{"norm": "rmsnorm", "rope_fraction": 1.0, "final_lr_fraction": 0.0}
Each number is 128 + 24 x the weight over its row's rms, rounded and kept within 0 to 255. Layers, rows and columns count from 0. Numbers have three digits each. The size before them is the row's rms in percent of the matrix's.

# up: layer 10 MLP up, 256x96, rms 0.118, rows 139-160, columns 0-95
# down: layer 10 MLP down (transposed), 256x96, rms 0.105, rows 139-159, columns 0-95
# gate: layer 10 MLP gate, 256x96, rms 0.123, rows 140-160, columns 0-95
up139 094:104128110140160135090096111144173121093150115155179134132131120138099127098141147130107127127117122097104141146092157104112147117138100135131131133098147123069176128141115113142181099134160149102166173131134144150116135098109134118143157121079137146141191123138115117123170091125152167116
down139 099:166087130137110136153106143128143160189117124137123131134197140184083133125117131127087125129119165147143136104106138144141151157125145131084135130144130097142132137089112091092114136081116131160102136137141136157147096113158116109127162140117112101109101088132106096103173138155134102146
gate140 095:167138119187152117117137115134149142088155110116123178135124150151076109173147128130134153150098101132137161119138170117137094154106086142110129097160138126096100120134148112114133174115133148162125160143126134144153121158100106183137170125137074119125114138129139157118117169115165134126
up140 097:125114105105136132120131100112106098105153129103149109099130136078118138129102125124164069127146079111130137150106131155124150171166107179124150085119152131111091165120106143155145099136144137094137150190115127144133113087133121138128116105160152116094141126119130141123180171119165100144
down140 101:131081146127123137128110118113140077142092139106122094176129131130121113095111102129108163103142143137100123111143149147115189141143180140187146145116086130150129139144066111148098117146086133093133130130135095145122143176120144108140092145102094117171139129104140139151151094126122126127
gate141 099:137108087199144119117142135138162155141120121108144153125091113134159110095123111114090089092150093145119134159181154118105127113137159143127149129115127168112125132100150150121123104110140147136198105160136150112154128113144109135120137135149114115128172121087114074085135131169142127143
up141 097:111118123141140127122101149162139145130164133163160153115138171116128150093103117147083150140134059114102133098143169132124147131125132087109151134128123094121117133109138110147067156181162129150123110129130121114158172112104147146148096135108078133099149176136164120136134103153097143125
down141 097:152150087157104100141113092126108091137095149111107116120145145077079147138157162118123133103157115121112138106160112097109139111107131144140112154177127121122138156112105176152149146101118126157147121109101143138132155132135119068086103134149128107118103150201130086102131127129119129101
gate142 093:100116093138151079112115106135121140111106084116160157122140152139177144136109112134158152144131115125147128093142156122112179146084147156082117143114128119153147143121132126138171141170155126120117142140111158137148116155119132114172076133162135123105153178108166115098106154140113178101
up142 090:155118116122113092103157104135104163136094096155131130102101178149110105094121101111152124128104088095091100133169096135121158123134156113140083106151125156141123093127133098097120150127080096151159129110132138128126109125129176133112113095119152152098102159116163132170103099128153113163
down142 090:123160131148122127118117128144150083119150146116162125156162152132089127190143130142116134110136132130123154111155098148134081091120129119089147136097115103121138188147171162127155138137186127109106143115108155133130133129137135110121188127140129104153143140149156074113153174088110144113
gate143 113:096157128146132102123163134173089117126134097107130098106084102136169175146127118142166121083159097171119119125099108143117125111117091117123104140132139127145156131106163099098131104141131099122086109126094108127143111097181158152119109083137141101129103125130140167138109176138144098113
up143 107:112127102144136114107135123107090152155133144134135150146118146122144116155177113120116155136143119124129127089166122150124139165103123120112168103139132144136120107090077137160091105126120104124164123132068122154112105102130154046133187157127113151177143091135121088134120130098141135119
down143 110:153122119124133162138127190161152100153118156130141120095126127158150142126109144098172152126125090120077150095142112165149126136112145114098141127157151102149129142126227116104133091138118142152119125138149130139123120111089115139110132082113124105175121141110087125169128101122125123133
gate144 104:146158122103145102141114151138133154149140140150106129114128107119147164137142089097122119078124154138128123136136110169099134134140101120098117175173150121161147122097137115089124096150113095156131123120123177109163106137153144114115075074142144099155099126121156175098139129094146095085
up144 098:118114164158096081115163151122105063152147140121147110127141115140114116108111152152103122151116135156112098073124129140131118151131144121127135101137140138109121104138131170114124158144128128125080108128107133125153139052122146166136102116128091141040149151114146122119151145143143152151
down144 102:121115132139085116120151097151125108169140105144121141123137125116127167142158117070143153130085142134111165102135126122118150189128155159091115103125167133129137160141146096116118112143151131096140126126115107093110128109163156123119128124120175157156116099180068100093135134171135094123
gate145 094:097094118126132146102136131104085101159096047107102139119135149132096114096112130141176121144156126137092092136111114127150178093119162121126115096136171138154141132100174117147123149151166140120107101104139119141135135121150133101120108147167144130111114115144149191119105120162112119119
up145 096:118103109131133119132119130175120089132082158140154143150134116139143166106116091133082135101135174092150122112143109108094151097135152128110120085161127112184109146135118175118093153145141096112158089125113127142142149113120146119144154110139105132159145186087164104104117116145100133105
down145 100:111136128139154118135149121116208115124129145138148155140130102126141139123094135144116106119182122139127134107137111118084130103165108078138132117112103108071113120125156154101153124145118074126064154099153177172130120136128128132140103132097087150120081129119143155142115164118116126145
gate146 093:112132157131137164096110132090097139153143147141136141061148167077120108142137109122118114121126098145094148162156111147132116123151115138094128128155154137128131137115128141100102126108137113140132092114110111092124134124145119103109108116190158113171184142197089087135117109100134124115
up146 092:101131152131111139100101152099105113136143104130113116117094084135166123127164157097114078126124135101127114175122106168163176155095138122108109151189139120144169140118136171140098102137115126132135107159114085117141081117144113105115111118150129170128122102132098143178140108126121157115
down146 091:165111096125187135147122127144103146158107113125127148150155149141086092107112161151117166120130125140169134148125139087125091084162150160103115117119145137138098118140167089085133128135169109116119106162152137133095140089104144124115153136146153084161158139139144132127124116139133069153
gate147 100:140183118114141064156156124147121152128128102127086144089126123167137148095138102152102116096122079129129123156140098125122132082129130135157139132160090133124150111135160114143137092143089144133082148142128124096149084141136127132107078106168117132116123077088132138118117151154159107134
up147 104:153136122138167107090175113133150100150125160133146124104166136155122131109142113123112140170116135147106072130138130105132126113128131142072140122159138108169157162152110132116119123099124129129210105107116138120095114114166141109154114106110149157132143166115151092084136124130096182118
down147 106:183115119121167138148137154108109120143149133151119149058137140140171163137173138111149127116097114159133130119173121157116098140122121098156101162103144129152111162100169081117120146100139154145122136145132092105130129110137128120077139098162127129135143156097097111085155165141113119123
gate148 099:152103075116204152147124135162104103161135107117130106109136127150098136125162129110090165152145138138106095154159133102167131136154100100114093177151158126119144117125150130120162094089086099143155154133151118095137109147153079135134139129158124151132137141171114139147141138117135131135
up148 096:134149119136110094130107177139110088157096114128151154134152113142092101107104140153108097130161125145136177108105118134102088108101142148093144122098089096106114108099127128190123131131147131124128104086081135131135125124126156091098149131090137186095128125086130144137147131154131090126
down148 095:142138095144129123153131134182137077109080138143167097144121138118092161133139097125194123108105108103119109114140136124095099131126118126135108118128127113142100151147153078133134144132073104106112155118090164157069100132134141101127097140117147119143096118130103133125158162132162088113
gate149 091:134153073137152085098150113151077127097105121099145145139120113141136113121110116110118093135112094135094111139143107156156104119120162126157072139137122124140148079171126144146137112142140130124152129115121153101147110121155147163092129100102156177137114107133149134057125139161160148099
up149 099:118107097139103126163155112122069148103065108159147137160130125143127122150119161105127132151117146131109081098096129128135150127146158156134103117117117088112127118143092138146138150106165089104157146136143172114119178130096110167163132099084166101149132133135161098115147122139160126135
down149 099:115084167116109118133094157149156132103133122135153116124154179129109137140103141163160127140130122159176154099121099128132086163123124147111163134124093107094149195100130138098126155114142142128094123089128105132109135119122123098083112147147124098128121140176102115176101110095100122110
gate150 098:110103108136129115170159127142132148109149087119123147156140128183159151159156150156146152190119136121113133111134126104137149096098100130154096140150119070100142128161155126110137140117116131142131127135129133149086102125132086128128072130180124138171155127169092142104133113110165135160
up150 101:165140159092164141160128092108106112113111149138128151142133106164134075129116125133141094142134149132134148116083102098140130132137117071124142145088135162141148085150115150150098110110119126094134148113112158149130083135131146086134181156123118149147086120174174117137130158144167139130
down150 102:101095123116112121122092114113125096177173076131138097131128148086154147116123092137129157154129126125125165138115078108131104196116088091097103127154127117137111133136134142143160151151125178169139162159121154134128128110121113145095143089140146132088094114126116134166127152147132142137
gate151 106:112151071151128144095153102134098141161155121103100141121110119142113130103121131146121123105106123125129143150162144145148109150109130065137150095132144159146099136144157110126144096106130153152117136145096091150189073141132134127083075139144118108125131081126153117093139120161142137082
up151 106:115103128177135068160109121141144099147120122104125140108115188128155109128130091093143123110093093114123125119125100130070109114149099170112120149130148111146116118081124119140141092144089082163116127129143125093088130122149124106137115108123109116109111151118093121119086114151098178154
down151 105:146109110135090076140134110138138117117098123121098118135112121124105107143053070129093125118159085140127102141126129106106134134141104136108123116179116129107147150130127085156092138122127076114143162126165128102097125147169142099121094141140133193122100125118122112099105130102149155106
gate152 100:123165137168110151136117140138130126158119102165149165160100124145123165130112136117141169075126143131136152147130104119092160081145115137123140105109138163130162125217160114108124120122148136147096128148179135129093127150117096157150134112106148168160146111131138133123104108110096160150
up152 095:143108154141180135116113131133128152110113107115104150126159109085113148088161174092096162157112146176151098119124133123138122123125129117122164118116171153127147130080142182154142126112138133134136120176126139142170097160122149133105129141150168094105134139144140174156180142107142111142
down152 098:142158129109146133178074140128182121150116129117152157090097117106141102138121129122122131129075110170122060145118124112133134144130161113117127138158101181137179110124137112136136130130103106144150141118086115117102167141152110138124158103129113156151133131178145125139163116092140095162
gate153 098:136139160140124104161130127100121164177129118119125127151127106142145085120134148128100132137103122114139161120092111115093112132104136102138100134145150104122121068094150118182099124122123100172136117103122106129168123075094131101126101142091095141132125109168135129115050157103146152125
up153 099:086095147139121164155139129097156127147147133137109127133076100135137080107143148162120106101105118130106124105110071126144112120160157120144127159110126096134099116143161095131119131110124104109121095117119087176145137129148083111123134113135077148148098146111192151141083127090111127131
down153 096:158126145098160121087125120130173135132085095107098152127154098146140081115126127166118132184125175169120120145139128137162060111093105145143137110084158118143111131110108131130148124106128131122129148192135128113127099086113133132119142124089122160112149123095112139109103163130107145149
gate154 109:121099104174124112134148099147110136119125084134083106135115119150152159131158126072137129125094089170142075163127146114132131141094147121127149171191099127122095111131142150109150085148146105134123120148132122077104108094153158157085131134117126093123128118151148114114117142100145141147
up154 103:116081103135127121116071149165105061113134185121097099110150133113100095117119139151100095132145131110150127163146163123159117179118114117124113120130116167134150132117149122153151101108140158084121114127158121130113100129138129143147164076131134122160139070126104150163132134134110134112
down154 106:130145139118106123158100129100166131162118145162106087110122110094147123121091102121130132124134075126103094079137146125114158164171087150149153123159107163112117144108132094127157149132172133091101161133158156141134122129103092125097102139092115112124097126113125093090097150085122132137
gate155 100:145126138147131113119151150153127149135159127097119100138116186124103154138104087152112123099115132125148120122176121182139163144174114097149073162169113132098138170108123163121108158143116118136164098088131126140111128125155130155117168128120135140193141110159140142102114156145102111124
up155 106:139163114132106133079131164121099135115096171089099120113131110124129114118067136142100131123149089110107076143122145092129140111124164170160097116109160127124132133109099134129141111122122161128136160100104162148117119105128116095138126147083169135086107112111078124125078086123148133137
down155 104:130091144127168142127123102096156143132130102135110175122120118089105128129124111148108134149106149142161131122126173075138090154197098130123123133137140171193136155131106092136144133099127128105102130153143112148118129120135154103139123113144153140139115118144133158112093188167161083142
gate156 104:170158149128097124121107162153132152152136073098115142156134157137112109138092113152126084084112104097121168149080146119126070132148142137176109095141105139141128089131116154124166132113144101165130105103126121129118135131123102134105081129178145117091114115098108135130086131119134128108
up156 100:109143129162115148088164114130091091152163115136131119120153176108124153115097108066150137125124142125134128150131149128116140141175108101132105139126085111085152117142095113160095153152109147145110111073159124115139124136162080105124142163132165090141148141093123097126143098150138126159
down156 106:133158153123116115140173109170087134097144134135128143146119169142114121130187123123149124098146143102105134150136097119122106134107138165102145134137146120119131155086175116125126139174127182105130155162142096101093125185111103121103112119123132162091158125139111070158134126164145108129
gate157 099:128164129159141105101135123102092096122144066073116108121126141123119159156101162078142104092135117087128157129120139128112109113151127111102150153148142176141127092108122128177099108109131155144144153132133150096155110162168129095116079120124167127088124125156116128145145129128090144125
up157 092:120147145148132148130095124104128163145145125130122135113064131147085095141141115116087157108126145159121107115153104113089151169135121061126144078152067118157150107159116159149120114176131116137154104149102096141178143138107114156129114113144115159105099148126143124114120128162122122131
down157 096:114138098149130104118169089169135064113167150107074129166102108149132111141115131157126103161170090142119108107141081145163150139133082124126116135107124154138114155080123124121136149112102132119103130137168129181096127157162145129140135159108113156126136106151110118149112144124148154108
gate158 100:162091143161107124124110117143117177142116106126141172142127136137097115172122134127071116103094118123067161140152160115139082119112130092141087100110095093117143161124147131102178107128129097122149097118153138117113170153129115114101140096129131148079154123149135137117145115141105097139
up158 099:150123139134127100165115131177097177113167119121153146142127113114141067100081141130119139139156107152110093116139109093156131127119169127137129139116154125075140173107165129121164143119102104155096126120107114142099139127130173109165090149098116153143137132140150087160134164139099133137
down158 098:130177101148155147132114162107166132137089136140146102108148124093140112115167160124105123121117145099126142147160143154131122134114072132091108151160123117146126118131089131098127092138121123132192139097159158109100133114117089149137143131096168090160149121146125144147089133102130137062
gate159 098:131129145149140140109112121168107110133117106126130140120147113121082093145155122107075100109104122103124109170127137108088103154106120127136154139127130186147104145123129102079142145115091100165154118149170083129122132144163147124103135136168202153147145148122114100145128166148152100133
up159 100:125144149167103134107115130130118116144138151124135150128161151141145108140141144095061108132138072111172100168137107128087145129132121119109118094151118105139147111117116127094111139113118132159109084126116089148124153131157124153162172121126162146124107173169115143096084115114125078177
down159 091:142154100135127141158125129117125149174137125084118134105140160099145167111081107123145179147174133149106135115168164131155179110094150111151137137130158116117128132138099124129113093127155180080132127163128106149148164135132145094085115130161168132142150133171126117128146093144138153123
gate160 105:114162138089154160089111123126144142162116093105134150137087150131118156120169136104142106131131087154098108116094119128125131118187123113145107180159113105130144087123162088137119146079145052118117125123158120126143116134122139103098103140143179138115123126109121128140139120119166161141
up160 102:101092118132140109150121177141155124156087146126129120150163144112168141118153143144130128114099142149156117123138175100101119106125128141157128139134146094094087123133119052122129166108146125129143112130159146106103127158120108143130153168145118123132158083094209126144128165133110139114